Weights of a small transformer language model: 8 heads of 32.
Each number is 128 + 32 x the weight over its row's rms, rounded and kept within 0 to 255. Layers, rows and columns count from 0. Numbers have three digits each. The size before them is the row's rms in percent of the matrix's.

# q: layer 6 attention query, 256x256, rms 0.12, rows 178-191, columns 0-63
# k: layer 6 attention key, 256x256, rms 0.125, rows 178-191, columns 0-63
# v: layer 6 attention value, 256x256, rms 0.128, rows 160-165, columns 0-63
# o: layer 6 attention output (transposed), 256x256, rms 0.121, rows 160-165, columns 0-63
q178 104:089146090170150125144144169138179081083129091145110158055122208073146207187095135101163169138195125113095164118145146139121131152147171161137157133194123156169120134124169163128141130132124148
k178 116:100092056154138108125137164121154041117080127132106103153068062085129133073080117156135075124100151154132144088178091126087119152172116111206118112125128160101134140160122112118185091092146126
q179 108:129118126123112098131162108076150154079124132100100122116118136127132186127085072145047130118151154137164097129100136134133191097091153108143142123141126120143212183108096115133154138124105117
k179 122:139143114099108080157132094077078164104105096176113111159183152137149130121154171121067122094108116138175099106119107104109184177149198112161138144134089159140193142152138105126137188140109132
q180 110:124073108135091100113058150117152147090173189131144164101119130166115115159130180164121118152151100085140158138138130146113150090123101134130103175137076188101118148140126204116150183145150098
k180 122:145076072070118169123127144145120068138162118078178160125097155164139117133134156101081139126122126079098127146141135177117126123082087171158105186143044139163146154150077202088114160151150133
q181 114:171093155154111074150144147033151094154134180092111109106178120156148046084100148151162106103132073088137101127104130151113111107131039157149123084105143099080143157129105124121125153105111036
k181 130:143160123135169091182123136101183172106138112149111127140170089142135140111107176100123131156152086122068152167126077143170065166142094104127136121054089149125178123100120082115062137101134054
q182 105:082086135131087139096153115150079112097129093101128181133137143076137143138127094195135092125117125183130132144111121119128167088102117154081132134137152150108136195162103185121170099129130133
k182 125:135093122132139060164196118108065146081171087137177150115180146133095188165189106162152079082088137120116137132124067095165196155135137110126165141156113212142091122135122134103154104140067166
q183 105:180121080160128070091104163143088126155117081112150093105150140151118090143108189140115107185148159128096098106086036145103085133160181090158107140127115127144107042215175152135133116177109143
k183 118:160130164165131173130150107129123162125070104104138120151141114146103086088181169109151129182119167141103103085137097079141100146156158122154120145136124148139097148186157106159081145173144106
q184 096:088134147113153112103060101138119132085131121105137178141153079083131072081065130073180110115122058131165092142107222117132143117123124059133125097054115077082101115078116156099104130164062157
k184 121:090097119059128085079078177110131174113120127071131146122123123113165112093159094076165080157159099110116091137070209091125076136210116111100124152091149084114119137127101123165140141157084119
q185 107:160120152140135133082177117099105164116117184118151134177094140114133123083170146155102120175138165193163134147173141124124108066126196107143114153089161151153162188140095104134101097139142161
k185 116:134062167159149115122171136110080139166152170152166113080178145105130134150159058145136157174086105173122129173177147102115183133138127103149137099126142134182143123120083101112113117038137220
q186 117:129170118145095159138120160152096138188127140135134128143145207164134110114089129108152137177099149173160137067099183130126154210164141161149137157140085128093139114075102158155096164101152124
k186 130:108123065114099090167097089134125164065162163021127124121157152146102181086136155191097121105102146150139149105143117125145122211158153146107132120143108176172123133169128155120099172123094109
q187 106:149136193139117119097133078097147151128119102064111097131084148104110100115175182080045119127172146116131113126160125149128171103069136077096103139127112173064092113153144138172110066171091085
k187 127:096114140143142100124123120105147166156137116152141144079129163070117117077120120089065141133092155156165135152118145184154102079111115075174065125122119157042098103092124150138090090164119123
q188 112:169139120109098149158162137118138198140148099132143174116154160129082116080101123155124089130139110081133162116127144153163151202086107179115117142155121136072196155073139137124196099142131166
k188 129:088120106129148114108186133170091168171214078151104141131156115106118095102091151173115167157121081153139145107126148172090102195114152140093154121217125118171164100151178141120151126139100185
q189 113:125164107146127096128151131153170159148113092133097137042115159162165175097165072180182096171069115149137153105189175110119129110104214183111153163089167102122120144131120154147081130117205133
k189 134:116128187109103098147063098143125118158146107177088112104147153173142145112119106176140135165107082194103168099131176134097078105166117131162086126161140132123110109112087069123110166141190089
q190 107:145149151135183193145109096113054106098085098102100089124077121103145056082131168187149130137120183158159176151148094128155077070038146130111115141142139123127131150118160122137107138073147122
k190 127:187105073125198170108124119090126142144086141087110115142057139171109171116130117122137101115093137141115178192152102106087179056113104106131136099153164115142135116063147155185162135125114212
q191 100:065126083109140085114133123097110157125091120113104115093148214129164181172115120114136125068131073154149081155095151101120097205120144161137112071132140148069149125118112148103099160122114177
k191 125:106072094104082141148178135073100099136117088185117093130171156127105078154120099124086090113116101086125161133139132129121088194115123145079118113112122085060144126126096114126184149085207135
v160 100:134120082152094071099097159101074197164145143165092143085125101147189114141110119112153126151121126152167178084152130133116112118123192190075139167130101087145130131083125105098102130164142150
o160 108:132173105114162126130125075148135127064179148167099171127107154118130195123117064115178121075136109083028079098169128126138170091146087126111104139072116194110132105149156136152080134153132098
v161 098:124115124184136118147139149115086154127149147171120233093105100085210175150184153145107140106138140192072119166115116199094138138094125138117171125167158100161108156104088142113109171102140187
o161 101:136144077113096183091072170084180124090153187063180105113134109140130114117117107159132152096079107110102073138111170122162082135105083121143195160150125142124158148117071208159139158112129105
v162 105:070134148096116149151118137124091120094127130067105169134164141152182093045131110167180141162120126094088069166154091114091112188151152121177163172155128127146101140150084157156164190131132124
o162 110:128073091151163107140145158124174174134168109169134062056125120081165172161086159179097113136167049172111090117118120108177125121131132151142127095104076174114081158095102143148134075144144151
v163 103:144147175143146114107132101092088156145118066089094165098093147103146101105100151114198132132124145135128104140160103105175173080065117091108142081152106146107136202130132193152114104099110116
o163 106:079169118101134143134128119195137157101150138150150109154123129164150146131142126131048117130147065215192119159125151137073114155085125184109075061153144137135144176122132096082129140094123186
v164 101:116106114087112122154120142097184147114068134168135096159096164123153118131172175166090099101133179153117073104117132160112163129093154166086174091111156110113087142139146096147115134187175111
o164 099:115154110133151137113131136121140123059142067115150062128179148123099162130148097084198091074166079126105188128113128123147094141151080124110094099111170093141171156138168107096149125102142129
v165 098:150145113137093081117129075057133144116107134148133110164127150129093088149124182067139121128178113104088081051137101160080095133157160115163114095146133134177098172147129122077118189123090105
o165 102:158094175108106127130111127106113111119101104145091127178128176151092164126136052162115167177029107147078139154135173113157100109134115146102148125117127118050154075142116091084126117054144131